config.yaml
d_model: 128
n_head: 2
vocab_size: 5384
activation: "squared_relu"
norm: "rmsnorm"
norm_eps: 1e-06
tie_embeddings: false
init: "normal"
init_std_o: 0.0
init_std_up: 0.0576
lr: 0.00451
seq_len: 256
train_tokens: 186600000
dataset: "wikipedia_en"
Each number is 128 + 32 x the weight over its row's rms, rounded and kept within 0 to 255. Layers, rows and columns count from 0. Numbers have three digits each. The size before them is the row's rms in percent of the matrix's.

# up: layer 10 MLP up, 512x128, rms 0.228, rows 412-511, columns 64-127
# down: layer 10 MLP down (transposed), 512x128, rms 0.24, rows 412-511, columns 64-127
up412 095:157167071109162147153095065139051108059123115126141138121197132086112125060152095122132129122102157153131138123134113184161155118156138117146062091148105111151165154096168070130140145107135190
down412 094:132108147052098116101140107132078190128151177124109134127185071144133096095141090117196094197172127104043139125139187184121127123141148085168135177175126145135119145132129100134125115150114145
up413 087:119149095075204141130135146085148143078139108116134096123150154156109106093114105073130075122170154191116164141120134144102116105097143141124144106105073089141167086113133116137068087149145071
down413 088:168093173082172105119121154104129115138124140189121120149165079095139130120186115127115119137190133110085144137151150161075114157179169131125163122117133142182127109136151126129096088164129126
up414 083:158079125096095147143104111127108069149069144137063165168129139128145111117098021076053132083133072135086183133095132134155121162178115182159097142066095093101102101180173085055095101128121142
down414 082:179111086104133121061158174194150115181120099158123092107145131142078105114156122148166185125121143103092152144172129121149137132049165088121115190165176097109138120093070185116068119164068175
up415 110:090122042115108113122137100152106053081151058136125160113174097099109118124144159145139203062144136142130076125159122129072097112109092092153089139112144115133081073158174147118160123093166103
down415 128:117106202172074169141107120198170152100140106156140155207187140134159109100114109139122165102122151101087123119094123197068150100113154093147126076132152084152102144093126085123156115108132162
up416 085:161106098134143109142122159094113096147153124087081106066136101119082144090091155084131107162134096147129123104206152067169138115143132086138134103166166211169107128096185160068142147120132157
down416 086:064123193131125153132124093193150152088127108133143101136159142136146082166139134164127128079147113143152121118101142153074146113147159166150145183189143087125099112107087158096116144175101126
up417 102:169159111103160136189123186132123143165181139143145081159143127135145158174135114136079164140094124155106128078070073149114110105124133115167127142165096156114123130146128089107135117180108028
down417 096:114112130150172139118084189118122070091162093162138231082103148134151101186064150144135118155109140093157162136136138071121119120117155151109085039094128081143129110117123143137098092161132146
up418 094:117088187135131152091124146172105103119107065163099132221134125097133137117107072076118119166121136204144079099138133207171091144081094174173173147120198133137156130146130112131182130149134112
down418 091:154109131131114156088130153083127115107164135126139107106175120097070204148110119189135121077138075127149104092086202089127164125122086117161120106118138116176117124138130186176117142113137151
up419 105:134146092141127126149123156173094115130163167086135116067050139145107087105133137063155165161149155177046199107137093118172110156131103104099168136096091114092142151145127113123147149175088139
down419 100:135122134111196139124175185162153134150140126138180102174082164141113137156107107153155141119157119075126165196141160135161134177124122134096112088089070164127120153122086132076144107123111122
up420 106:135141147131070134156083127092130101112167141157159077093157119134158093151126125171120113129144127126178139049133174145154090155078149134128143123168147141190093202137079067098163177071143066
down420 113:189147197164148149123072134083098120123103127120101067129071058158062075147151137146129143128103154137092136136084160111098106153147120124139136150091101167117090101141090139057082175133144107
up421 104:151139102109142116078120157149115137150133141145074134153081137146127122084165145089177091117137138071105091083087100164133150076150111080070107111069139187158166120109074118101091090109180205
down421 099:121113144112082122070163155161115082160174089122077123104129152145123139170195147133111188123122101081162113102175122124160114167148113142148129149131176113140182191138107138079139096134161154
up422 106:123129154147133082080074119107106115151175124180152149069134139120139136145143116077156166145120140132095127081140121143081034176134097193144161114151108100114125152181132081147135140099035152
down422 106:185117080101069125134108139147134160114085124130122134138125081188084136148126186134160081110124092159118129091152159134128129129136078125185118092094133098188151079091134122160118085151129160
up423 090:148169128117139116167220156136158129104160163108134153097125118117122174128121111103120079123134173157153117153121172117152157145093110065150178147076135154166078173142113102099145065063148136
down423 089:120125169161134078125084088192088117169077137072111144135072107179118047119105101146186106131114097093156104096123134116100185146164173121136125104132156138169140149059116176081163177132116123
up424 089:151105095147101131132100124141104098106125121140065107150108144113123149151149144118138115139119161118038051128142078129103126126087075125095084100066119167139102130189124087121123123145068090
down424 092:121150132073140111111158122175083183152162096105130154063141196080116076115159140215132158148090130157075107137139095095171159189122109148161086117138102146103129163157169075134106088081097086
up425 106:132060142117189153112080111085129184123148144142157149110178172164151125140136142146134120121145117169125085137190112137150180133119127117143070141162117065135113134125143122158172125118056122
down425 107:129154110111161168104173134161105085095170124134153173119126181133219137135180062078108178167131141136081160178174141155091137112106088140080058140087070151104132151118171119122113103149146145
up426 103:147096123132159139128150138158148170103064090179122202080126118147076085116144136169202088116121125145144066132159165093078144103083134088186155148083088153125086098164175132145137146103140144
down426 107:143062095145105103141132129180131160105146130135080108142158129132166117147145146104209157096134130091148147127185182096073139069173163175155123066125104101097128140116117122185071106098130097
up427 101:131094084122104142048095136116143128171148173172160124161083152105150108162117114106193139088094135190173144105132107117110151129152147092141227062136068104196142058107099114125139131079106142
down427 093:140071138130101116126147119109157135148139104127129090123084097105144136109091078143145093141112132110089120127093095121100160097121112108121130110158159101103112204109139255106161082175113161
up428 104:163100128128067111099111164176159155139117129108119181122141133156173116126122090143166151067123141130116086109130140141196121164106104140122083128076150136087143127130130079125200133187160093
down428 101:142123164102119127145114082130153120183142125133124113079072117105075162108164201136131115138144116150149127064128106068173156125120170053210134151124069143184065105137118121133116095149166156
up429 094:149109147097105203063075139095148117124106129130128107153162099135063122035070102087211156134133134214126108089132073136127129175115092145148131095173059132106121111111157156146079102134095135
down429 088:095159132125140101076138114137110185124136119116098105090158140116139139131123139073164126157115148130149144086201182134120124138137153148188126134095155119115099169092122153067113178176093127
up430 087:090148123114156110083140135106074131076091136127122085097105064143148155100035087124150054157131150161143146031088124110108154108130115128126168112114149114076066121129165128069193117143133102
down430 089:105107178112104164079154084126164143187160154112142133140129156094114085104152107106143083126141136048105161150173120138108115113140147105103116108111143168167088120126099143110105170163122151
up431 105:151139073136109168219118188115090101172086105189087178107148204121131163104130139129107163081141138076058067112147131165124159087104068112193091134165111167157108093137149136141089111129110127
down431 099:134143128160139140114090080121113139096108086126167140122153094096181181144150202206100167141142141138196103069098140108141149107133112167104073125142109151105134127215137077150097116107146123
up432 098:098114124091186098121099065065147120142126132149104150119105095151075147075176128049174094114087180117088170091132097109163118155131206077153142137120101103133128079100183150095055115166125106
down432 102:151105116209127108157138142045137117168110122105107119047123181118147191142142121168160168163125125114243135110102141088132149130154171116109081108105148087168172122072108143125129124153115116
up433 102:175160115099124104085098126181165170111123106206100093083089102163150119096112104117154116107109147140109097149105154193196116188101146130125091190085124155146129119092108164125139141113127138
down433 109:135116158129154124113138075146085155130094114142103103134152162177107123113094167110133152093099096132118189142108107118129085156178131148140137149155070167136111102137167117163135035086135105
up434 102:135155108083128172162103103154140181143118125199141141115139100157139090051112143128116116133162123135151099082147077158147119130115193148139091126062105139129108068105134063134134109114135128
down434 091:155085062093122119151104126094117143061076065107174162136132090114136098106148115176140153155141214160128122163139125155162115096113090089188084136179167118103117114189163133124157171170096112
up435 094:189134130135170089104160096147150143080183101120069130138102127152089107136165081192175073105110161122117195206116152101173154142126158109144132122133120179173167104148108165146109071149136158
down435 099:077098144137134087126124166148094117115163146073157205157164163106142188150150149096111110122097129112130110193151080129117099096122116192159110173153100067136133139162095176204164173099101189
up436 103:167080119084169167089135130153075153088099107126110114060104110141119104164174152121180140116145141158153131033110103166182126137132117134109108101157169119153110145132104074144148145158184144
down436 106:168074123074148140108101120144104108152131112153093111134129142131086136088173166112118136132096130068159104196153115162091096152170167111141131173143077083133079103116100131137092113167155130
up437 104:153127085162126096154125193110120108129109135125143138081117101146114161156127084146158131133076140130138107054121086129120138099126182188124157060127074101148102143216100130144137112186121136
down437 103:148140141110118104193177176113110124144126184182136118094091116156125128168113073155126115152163131136141114132174131146081110158156091124093123102086089127123072136075132175132109138184047154
up438 092:135149143106110156133076219103174104109084114189110099115183141132114109136112066149126127110083104174189087144133127115127110101131101137174101127173136119148130157081137143164108111116201189
down438 093:094160110154121116130075143149146118151104110083111161192176163103142169132174150137150113120132167137131129126176102095172167098146167096152187163144110142140083088167151145080141102135124107
up439 104:162063107133109154101049144175114088168097107120130156161161173100109078110099133137162124155120102156110168122133112181111146155153153133143168066139151147057157151144097139147155164145189140
down439 098:104175132146087105071127090099161223065134128104142074138142152070112118123153096104101129141163144113118178153117072122138108172085069082124145170126146069155109174139099129111130116150131110
up440 100:176099057137181101173127120162147158174140133111146142098117031117094168138160146134141171152130198130120171160124145129119178136125081094142078110152154151113143086109082071130169149172067130
down440 102:115177134153146078130136186111120124132115085184193125110137065128135154139135125158137155155152137095101162187172138204145100117118157153113124136114120177116144099144098109180140080134102065
up441 099:133142059123075105128121150151153096059071141134139093122090079085100174122095140134187201128100157151069124135112108060107122152116058144106133136105105123080154150122142109132135151130126109
down441 097:153156111161208131149109139131081195145134082137135171115094120082105095105148152187137105049130086164121150139173167119130084095053102142100102160154192144095112172190148092157140132071135066
up442 105:110102067145115151114107191113096170093089098133103098144150164166071147100138148069153153088091234132104190143124161135137120158121148167156105154178135139143150100118169116097143125125137092
down442 108:139139154156163113134137121096094066143148060147117106137077106165158107133149161158173077096117143108218201141175113136106130147134151160173109097141090120100131124094169129174128133120147055
up443 105:123189134122135184151143169103170104158130158199111115089204198119082042147132135087185194096148071157137098072126082143125141101149126129148154083164165085146177153181080096125099155083127120
down443 118:171125104109108155073105118114179084155028099184097140129125191133069120136121074126126150107140102154144140099193114129084173175168157138091128137123143135102082095126140166125095144170147158
up444 085:142094120092110127197152148095106104143154112100128108134152109163099090152085141170117096111160090151201123105120111107102158117123097058139131108159174185202128111119126120134105104092112147
down444 090:102125149133148065127169076118131162149116110127117159128080111168149110111065185135102171158161090091068067131162058125136128084127162079152123155154136141149126126063139159160110078152148113
up445 110:140121121080125136164185183175097134116169116093177172061125161130109132118135124140123156100154158162140069076093119141112101149076150100123111138079134145112154169114114167149087129126095102
down445 107:143144202123158123099138079093137153109133177061152076081065141099091088143159116134067140141111130141128123125104113136211128113115128094132124068143174202163138097143100100206158101144095115
up446 088:084176165086133082161152142087095133116126173144140074117067113152115094106085122203089143110141146166149166090110105131123141126138084090165137134125155183187199124120118161111098059189114167
down446 094:162139127100147111119216070174115085131112133105109158102136117114134141140103176153089189186166108102139110119138073126122148151109185106118133121098133117157035141087142165126130162112175142
up447 106:198117175178130146090148146117080137086090134155125173149087136138157063086113093110066097111087136143047068125139110125114124098174118096148114152137103149107127159165140150123135140144119102
down447 104:147079068182101105066090114155173146107128106173136171144104090078160145147133166098115148131130195096108172091122091161105172112122169130150131114092093148070185144081174178116079150154095104
up448 099:108106094100124108126109158183139131152139149103129137124177189137142121120093116143168069135144171170139198093144118138094120132178063143110129127167117099079136152057158138136131111138123098
down448 092:115154181154137095168146101117159139203130129162160119187046141142129165121104140120093126119168116122151137171101079104156139137104110054130114098121114141131120207165090143050125095171091115
up449 095:136132139098132108128135128156140172099114191151123128104155092188130105099138073125093107090082089164078120125072152150127139075139174116209108151110100053161157128112114126116137098105160059
down449 104:120143140079103145107151154130154153176061131126122099168141131156054118095128143114088123128128190137128125117136116118072137095138109116140102118110166085138152141176124145135131090201094178
up450 094:156110100105137106198098152095127135156082107113161190160122069114149100088168132172172134131114163181121073140154128121096117125115144126053138129089072146124133117127124094095116084187116134
down450 095:140130142154099131130131102158154173144133110148139171165141085090099076142073127114154090109081181116105076151169148037195101094158237125073153158085106114103133118127118127126163126119115193
up451 111:122081140134129081127162160133114098107108124142124205155120158126108149146144157174127143094145166161150159109104134182122130067150081089201142124029146074156125119117135125147114065065148118
down451 109:139170127143134099155109089182127152100132139144147076154170128098150097150094045107185128146087108102072120143127143136130192092136083117159143110129186120153097143101122120131109126095104103
up452 095:140163104128154097145129154140093140091138090094115148136103107141126122141091065111136136066128147143155175106122108113148129107105148138085099144142123172114197089067162159156135129133163118
down452 101:150111169117105120172101111153088185093119163125129181113107142066154094156122175100104122158133184134159133150128122100175094128115129127137177139080133139112157157098095153113153113068143125
up453 109:144132121105075154127106137127075131085078117149170166139048178107074112158112126124125079119130124131134162100137165154116077113119109131095098109107140150209118093138138138066167136111180124
down453 105:147135057087139124099112141135155095112173137120192122103134129102172092094123106100131129119113104098135106130136139136148085064115146149125160137153190104120075128135129155207096118143189176
up454 112:133199106082172069115108105111106107071113182128152124107095114144108086109137151088140142117184133142114058083140200158118159150154119104119115194135137177196111123097081139087088105128175069
down454 108:124135134121123075092119083125053147090098086134157135148136093184160105111140115126130159091123124134157155173125201165131174081108182114096199063189125130095180107138142121149111102124117112
up455 100:204107131112174085093077182107097127123159141137136144159144113161156152139096134089128129142122155162093090104128214224140147109101209150108200153122155130110141082137160171161146172180130118
down455 101:099084137134095108196101150124178083105104097165200143199114136120112134109076176141165157145143110166157109116045112103168099132079162145115123107134134143143078117132122150089089144110095145
up456 086:149128135069055111150113129095137121125152152135158129105142151133149107105111138153172133108130082164121031119166164088146168110150121098164225118144113148117122169200157115116121187127102095
down456 082:139109131151122126093108140115103091134155134098141072119129192147156207143123151127170138096136095183159092099189110129093129128139162120155109077101121132110193139098159196108097133102169156
up457 088:162098092149147118057105148113112131083129085159142160151166145127053116136142144120150104130077161132099118138092184118139147126140037159111023191132174148151122117084139091120133133123126093
down457 088:165155142080084189128189117151172119166094062066187142112092119119127161093152117141161113163087113112132118153137111128111109141147125146168103131140099110111120131126128135124133114094116129
up458 095:067136144106169061163072136146157155086178081069145145047126116148163128141119137121121109111118139135143105173132135141150098124058109108202117100084092187121140090120159115147135139170095127
down458 089:111095177097181073126118099156099108120149151135122206085137144114181156133122158102094170142080143093103120118103115121106164068067092129170142127152129087149137109193115121143167138145124109
up459 103:148138135131179150158141093103191139162092082115160082173156148061147157129106094142126150172141106126079116118142188193140084125082142136137162174130131204160130132148155117082172210115155142
down459 104:141098166192172089103144137148122117103142121182123212077152142155165111109130093055109127167123110071088124161162144132091097118099096130146169076084120160130144117054077172196118099163127135
up460 109:167114167167120101117148104114203042090154088125137096113123178160154108100135134129125109155086086147133120117145091162161097110092137155210188068094158092117145114070143144125170109113098091
down460 108:093132128178076130104131165120131181154165097098129130147156142118094117170187107091128113134129148098135206078167112131088190082144151137134148147136164086172122092134082178077069145127239104
up461 091:138129175118076149150183130091118103154173119136168139079142140101144127147132194132149121050110167113154084122109101132084164150143123124189102064093110097111140117156092089166108087141128113
down461 087:134145116133083177136145104114131073149119144075155061096127102115124133155160122064164103151083148096148093141106096176150139112180096171145163142079112125193081116173112184105166152076215148
up462 101:111144132155095166115099127115116108149171150069144137164171132151180128112165123086138133092120129098093132123096084189054173121111149133171125130132162153139142175130071155115143080136182134
down462 083:089113138150102128080161088129152128166151144076172126117120140121155108125158147117055113117109098095159138175113083122088144119107182155115111144092106129110100144113107185165073095162115154
up463 111:115117104195068174113158090138165152112153134112139180121117128146214146125154159106100151128115138182156095101111114129129124102085164108146135123110087151096133125156065175167085084128095155
down463 098:118099154198098178113158083112117078155181139084168141142093135116127170142191141089078125115098148105165166164134067127119112121090159169119102094102148120112130120163120146171088089122122156
up464 098:182100116125159081097115072137162078109122152108132091171115113174163136154117135110111165085122120131132103112119099178152145158140085169110151155198115144158137151143158084107119193099135120
down464 101:089141147061165122106140078131180161122109097150120197045187126101150162088117165149121127109079102142118079125152149115073195121131137166131171157141096092089129123120158139190109109173144153
up465 090:160160152112103094096090125153159109099102110183117109119128149166086155089072121097181107105172110116090110157142148106152171116120094205069102119139123179128117140100134101082146143128172135
down465 086:170110158172120125114084128117128129140120158114142148125154124149196126126181099158056170086118130116137143090156142130115181126123165143144120111143134124134103180085099196154081100148109196
up466 094:151084155116126167126155154132161096129174112200114158136088141161157147123064085110174210066117136074133136154116123173148139110143140171141104139137085095175179151106148094184194110118108121
down466 093:081151147116157138126174104086127141162139147115106096135083144080142090173150106150110135139160078078215140141163150149089052134141120074130102148155094139111117153155165128067131138125092132
up467 097:153140156089014178140119138153120147132088149106131146165126159081212139088150189096167120082144116070135144112113130162121135100137138113145130159131103115122127116126092160118147100132146117
down467 083:113133104137117112111163113116109145187172119134165176114073172106138134107130128079101103137096108103140171126135075121126116140102167169098116129130138128109100202112117154153119124184159152
up468 104:110166103118161143060157124130117115213148189112140154092113102170146204077120150097090173090186147138107129058099119157146152181066109063114113116072125095154101141121181122131159129138144129
down468 088:094112136117148117132095072106148147106088186095107139199125165133118139124192194137144159132115140118150148141145093104103103144162165120078103132114112114174172103163096143116069089161171133
up469 100:105146114145097116131123142141136126141177162181104065100169152193106129128097151160158141158145100169125117154114126091101136132109146138140151146124098171175084159116075168052140138126212139
down469 104:115156136120123120108099133136122111129136142122177069090153145125090093116157095123114196122101092083086103096132101123082199145158125161101092126120124088148120150130150164130068098140140193
up470 095:136159066078071125114129162132088119115093098111093152175052076183111115130076118096170139164177139120122127130161133122190089116101203134178084118167131095093180104100140096148076117093125177
down470 108:092133142062114167112131162208157087110187069088107141080118129105155126144130158097096175158172131053152170168141127085134085146110188118153093137124085089113088150161150151131169133178147133
up471 100:113133120131137083156057109078136143096092236119124088160181081158118082142129134155101137138083168100092127124084128106173151129085145094090092188123142143119180115123103120098167134147180120
down471 101:107151140081103103070137091099123119166171173079113149105120116095156181139152180132105154097134107119168147154165103117167146150140126154179100115046118072226084162170149156084127127124096100
up472 099:163135139126111107071070130100117098115171094127164103151162149137149120061119139119141154159107141188098088120149069145115104132140100094085145044147109143143074203216188149116111185084074151
down472 092:160078093070129111084103163111165128167189089174144073103152102114115142144161079146110137121065137100129133130154093176105148130113151069097179169138094117090094127132151150161080120130137143
up473 103:111175103156115150132099159116164194103128122177154106158149129180120134110164119186129107124151142180129132135114220158138149104106154118046142116148210139128196162092096078094143121092167082
down473 120:181103102163161070163060187124173100120127164100155116163123119099154117147198065103132134092147087077168121113167159094123094127166125059141147137158165101137121138157133184113147212112096150
up474 105:174041069095184135114114163148116130125141146138118146087129121142115128102114169077138144130114148090092149178163138089144159137139140100131087141139136095147129138116183100083098132076117109
down474 098:120091146071120108108191124169112155150161143149092167153137150158134103144121128111124132122191132156116121178094145117122138091106110110058122120173093147077105107095074092122146098093069121
up475 085:141110108162080148173117106099129162080156130165145191150092132078156137162138143159079126089130151130141096135136160138140120157096163119165080120107140135090133086159076136175069100103072134
down475 078:107085140165120153086146088130132097187097189086161150156087135144136108155255115104106152121094150117153170161137133143113124147144154194096091095149122105118142133129138153116103119144193143
up476 098:130151097101172066103129153104073142127089130084099161075157123103037191124124127169170072113103179179160151141109156129150100116097125075133133106097172158090085135148076138146112146125167142
down476 114:144156131121154112177142075119098177118098091067105108071143187156100108150102145124135076171167148140089112120170160103162119140073137054066160175156152135112096144089109102107115130144093144
up477 092:133167113099133099142130115117184100195106187115105087138136137188129123102095175109144097143195077181107167071029104167128153129117163098076093132114170121176125136082125133150136133180158153
down477 092:110126144114170115153186083148094118213148093142160141098096158121141120135176150140064180131153128083106167147143064104137174110127125155099077154132125062152087115126130142155075074200150146
up478 122:144116140110138117161137092139057110084099102155097110175162127102109159125163127132125074139061151226088180085074168134124081168087085090084142183110116153175160187163098125112083140121149091
down478 115:164092141151166119164128088160126136086177119128108202131179078110162101120154153196116083155162169100089108145190135154105123160117150169129081095174122148147128124146099137103117193112162160
up479 105:108096113130126080162056114124134067102133133111102159129122164123074110109148113115138152114152175061128127064162088149122193150102158084084118139147099170180083084129171092087121126085151125
down479 098:126175113140100065191156141141153143136185086090200135215092155129135113184131125148114150147127172143155159113147101147075131123107116127122166167194113106149122117119112160106104114135148129
up480 107:095089136103067068126125145128094097162119148223112115139168134147186116150196090050170109116175155178125124135098183127136067132125142103162132071093199096134183146134123143121119104148141090
down480 115:103133119127151185122134115069098150069112126153129105191144169086150179154240153160125101123158143137090128148157111155119148127146183144139146073106139078126106128157102170134138098129148152
up481 089:114135128202108135097117170122078099082131102088100110105068149133132106152136090120167160120123148169128190156142157103118085153047096142133131096100120120116103124142149078127128088100124160
down481 094:169167068094165133139122138107153156107169141116133131089122128123121121125105082101123126167146101145160169153145150023132163127182173156124169107112111104171032101118106144110118152111121119
up482 100:090150104115100165133137181094153074053093071167154229125074144119157113060124166123180156152151130140136151178163100107134123098160163116147085093055134188097121084145143092128132134146081124
down482 101:160119106115155074093085176132126145182160045153150103139130187092100093148150132121114150097127127154141111125094144150118107148143178140088165126112144144141118124105149115175087108048142158
up483 110:159095101127087167103100176087015115112046134148137136111100134196127134172161125119151110125135152130111111131075130142143098123170064174145198114080125094142111157140110069130190106095121137
down483 113:113119140131120089116110171129118068104136096118159098130150098129168116167153073121099146131138157157119095115097105078130158104130144097122097141192177078099168111117136155149088096121104150
up484 107:091142160105107095131199183144136113115126132152118170087137185106143181107167177134110134164103075153039129089081112159101127106121081091183113079116155165116113145101160099150131140155199086
down484 112:112168151106128103068133150037164128126059128145157150106083188075137154089068125118127120156125129145069116183155126063141114092155140128183148163179138088136076137110123166052129103105133127
up485 106:147131040159100112158158160118129128138134088103076094157139183135127132135084167093217082109131154121159123073091181124132123113154163137169145126103109173103106081162177184156089130126125125
down485 107:176098144093145121110083094116110119115084143084159135174120115139112154129146147129096127153129118142185117104125111136082153086117095151124092115093137075115156177138118156136155139173160125
up486 102:153156139097168172192109097114160166158113166160109115174104102129061110137146162143095144080164134114159083116133119177096093137147114102119097159155135179180102107152130089166099176058101100
down486 100:152190160091103148133139141138110197115134173116150129103132176107101113128159065127118150165076153132134116124151195141134069158100138173164057127195120150068171169174132132119139091085127095
up487 085:124120102149133086123076158122131129144145117144138154134129091128143122103163135123145202154137088134085171147070207116198126149169166121132147180126163150119057140177141113140186127109083129
down487 084:130163182083092142077137092108155210201153108157136159110139142153140055152128108151183166164108146139178122154138116114136117147162121161069163123137125110133113127164138118129059108161129099
up488 104:092155149113090151082094184111069100119121159157133148101137121136107091052103065090195097184140164133140154116082128099147128118173183123131192090111188132111127145124133120137138148150175102
down488 103:102111139193112149135161124100121133121096200102098098112203110158086114167169137118104111141162164131155078192069102143124137166145149141204145108089132105135091125116138135110138170155100139
up489 112:107077125149128121120071091116114103104092120158135174153114186109117127086164083108123168128172109141104138142117128061182104156165059119122201157007114159119141133121107145105113143138091138
down489 107:105064186183112164111131230085136088127105165113136114132148138221113102145114139124112128148104179168143139174144093138190097173143125178094148157149119138109136093147154111115044143112098188
up490 093:164101110083131103087034144144101110099111161151170122186123108090134183123114163158064095171093081135102125091137096162142095150152171173109144134124105132124163136161171112201161101121075084
down490 102:136136129123150141128108151082125109165094141147115122166145115125114139089056121076158085181161082132205152141082101141123091089156092147131174131151094110086099121120148069098050139175121142
up491 082:138129113093132099098166054120147136157131191083155118112120137196179143085116162108148144100155170129070151105080104202098159112095180162098142115092111112160160133102098126128178097165224127
down491 072:185160159123130098135149117158116114139122161129070131149143128067086041085119104153135128178175080113148173089157106147132146113178114077140116150111186116108060135134167092121143150157055172
up492 094:108125065068143143094077159096165122112125124133128137113121095143080105132103142078127120125147193129107189071138140172149118102157170129152166157117183099114124132051146074130137164128174165
down492 091:113144076167102140138125188136130082116177093119143188126150133120140164062176124149161141166129163086152185126115149192135122176100112186152137150069127128109095109091138121171058127140149137
up493 094:203125115111135132136088134087176107095153155089085130136114086145101183062156130143112147078128149164084109115169133117155176180123103138058141110147112103134128093124122150062141126176126191
down493 105:138135078128117128132184070084182115133094170102141137129211177169096161132157067124107155140137127101162144133128150141145149142132161102083101060162121139114102123048071183103129164156138169
up494 108:116128154130122113111122122139099145114108158161120106127151091120160109091110091180094158057144106090131133074119123074072119162142122132166089120185129150117139099185172087154182107127150135
down494 102:159156182075150147064150135125152113113153143153147141148157098068102134139101159117049155101111149140119159051131192127140101102102132072157076145167125147111133093161109077104159197164090110
up495 110:170169094136098178129072114099113065192063095168110145168067123086110113175098075175146151123144160117134046120125069119124154073174164115126060129153099132120105091176135102193145117093156109
down495 102:089103078129168143080116078109148156166084092194141170101112140118137126114166164144116143117182155139115116082147108120160157114133135154091144127163123100157164122130139055165149164178186152
up496 121:142126133125094163197134132058090137162098110159115087134149119156110135146115080114166127141137106185084154112112206109125121122135134081164120090189149082177181138117109125090127117103068101
down496 127:143096145126154131155178132135115093120148102122157092107138088116184075139239117111139137088066147106111105179190140117067113139128087147126155092127138162113144113148114122110133119095102138
up497 101:136137099113161105127074122144083135117086070163131151195112149149147132145178122088124149111124119139129114085081085145090156100120094119109125098095123113128129120113138153150149131098073172
down497 098:085111163159162099158169113077125113127096105086216099163152153119084103119169153088129100151162119126128140130107048111127183116203136099107091166125144147069091089133168083113110151109162109
up498 107:110144170099110160113059136062097179124126077210147088106109134163140140092122172116159125066124158152094116156139104115122140098130156113165047106122046138128153059147118137134128165126111129
down498 105:107098151132123114093101098133101108129082149129118138130134136130068156117170144089171122055127154117118090138124110122067122091123157066083090117184132131143114115078145145136140085178149094
up499 101:146134126085128131150053130124124114124168166109163119100149176133145096096117120152073163127123147157105134177121124156167104095174121126131136127157153143153118114147088128151145086162109142
down499 102:097166095178146111154128083129158129134142081180136100082115159084152098184114126100097131099139118165160126129151131129131155195144157097115112124176127083124127147169129145163107082151156136
up500 101:171119126129168150179115105087118123169128145170109175088125166179140118121119110157117180125184053111050099185120096135176136099135121115108198121133119123140130047169108123148131135119126087
down500 095:104145213151149155087206091138105104108137156194110120099068182093085096160101155095109144177165143141052082109157130182160109129126130166127155153110127130139086158117089151085123109164095157
up501 099:137120139062095155100113114185162126133110129074126154092123132140115062225124124128150123121120134102155143151109184161129159100138118156148132105145147084089134096104128120080127170108172126
down501 103:114137141112111128080103095090087113105162074116152142094067227157107157140150184175088142110164091113129067144099112158112157122180100124137104094195095140135106158093043182131113108170114151
up502 119:101156095163159135151090136153106122089135154091094146068140094116065123130127151130105139150117162167115139198102101184134130143058152086106091137086141129114155083081152090130165116165131112
down502 111:171167126091110135150108118128123105117175054139091158138158122140126105126153122140087151131127079095105135119142155093108105165149141196160128142165098033067099127122141108105079066163117135
up503 115:099147089132061082140167136065168117097124124132117167120135175107121093142090176144167165141190137141081120139169160151103069159147134095136114094097193119145115044183135122071153123108120113
down503 115:157117117121151160143172151085136130212172100163174098096157145119125152168153103066150122127102153098128197112056142119092116103143066166071113110123097131153111112167120115099105056147093190
up504 104:097177197133085138119064128135163109114097110168102113060128165098133111129112098178142129093122152136115134106163141130159153133173108143153108108104069109102133078053054128100205155132109148
down504 104:131127080147131186060119103074176142178089125123156125129114157127125111163096141067116159148130187131133078132090096138183097161217144147179140111084103184100135160122142108142196140146154207
up505 109:050140125092132110089153119089106122084186100162132135169211148138130116187129164104156140085158122149160138069151106041159118128138128072155115179157162152077155149146108121126113136146089107
down505 097:084114084133146065152127175105127096082113126133107101134198100128122117101226161069122135143142154126118147079105055169152125118070120112151087145138177086096091196146153161104136203104157155
up506 094:139145107081118117143167152181065078146164132095123140126119120081134150062147119102185118101088133147149180151060182128122103105134085123049114112147148124133082143147104120174111019140115100
down506 089:117106162135116115163126105134141127096137144083125071080131078140157136098167123146152095110107095110139088037143061128111156167156143116107056107098143180201171090109104183111119116068125145
up507 097:088144108098044111077103136102119092117120160118069131086101201158100156141102194134155121103170143152169077134204118157084096170123104128112141123134144160098167135104115137132152167118157106
down507 099:150096112093151118093107129100080162126073114074139104142086069151096150128224123139097111105132115096075140126156131150079107104113114088135143114093100147123143114113067156109120145197111072
up508 100:099136088136159156102161123094125154070070168124125167093125137141089141103150174103172104119095129192090176150107097145085097154133130154145174161098142102072125087165155103073098145120080065
down508 093:140115113159148163129193116108073136158120125120144109086165140201121161068120130181119089140152144089155106103169114105149158157135140176176113161119091034119117138137103100114155138113097056
up509 102:138131051048145115136034143075055078112144153118117149127174171170101138195130132093152105064134102137132138196128096101106084143142093126138100122158143123129131171208171177111149104128131141
down509 103:111162123096145072169156097134200111150149169162124152135137139170095089144107070124105158069154105098139166123142130055146079102157128066167164124101139080090013158118119178156183143170129159
up510 097:135183136079162142120111145104178141083117134154106156170140113145138129088149091145113086144162115165083154110095176090119168231160145136087155127129116197128102119084135109131136143093103126
down510 104:131116188139070147133149143072144152189172099135162123101182139074114137141120130100153115112195124096078123136093169129179109151178113144173151179086151180166196103105106149166115158133116079
up511 104:105126109077106087142177097121120085156133153155121122126089097091076113137131133084165095113157159164151115153093099111111119186142147073167141170121053099121114148151105049074090152124119119
down511 098:193130137134108116156106087079060127134166157112134151109168076146099106141155165155123163136151205145204145148113122063185115124110130110134137132158129092157102123162106057157098119120130102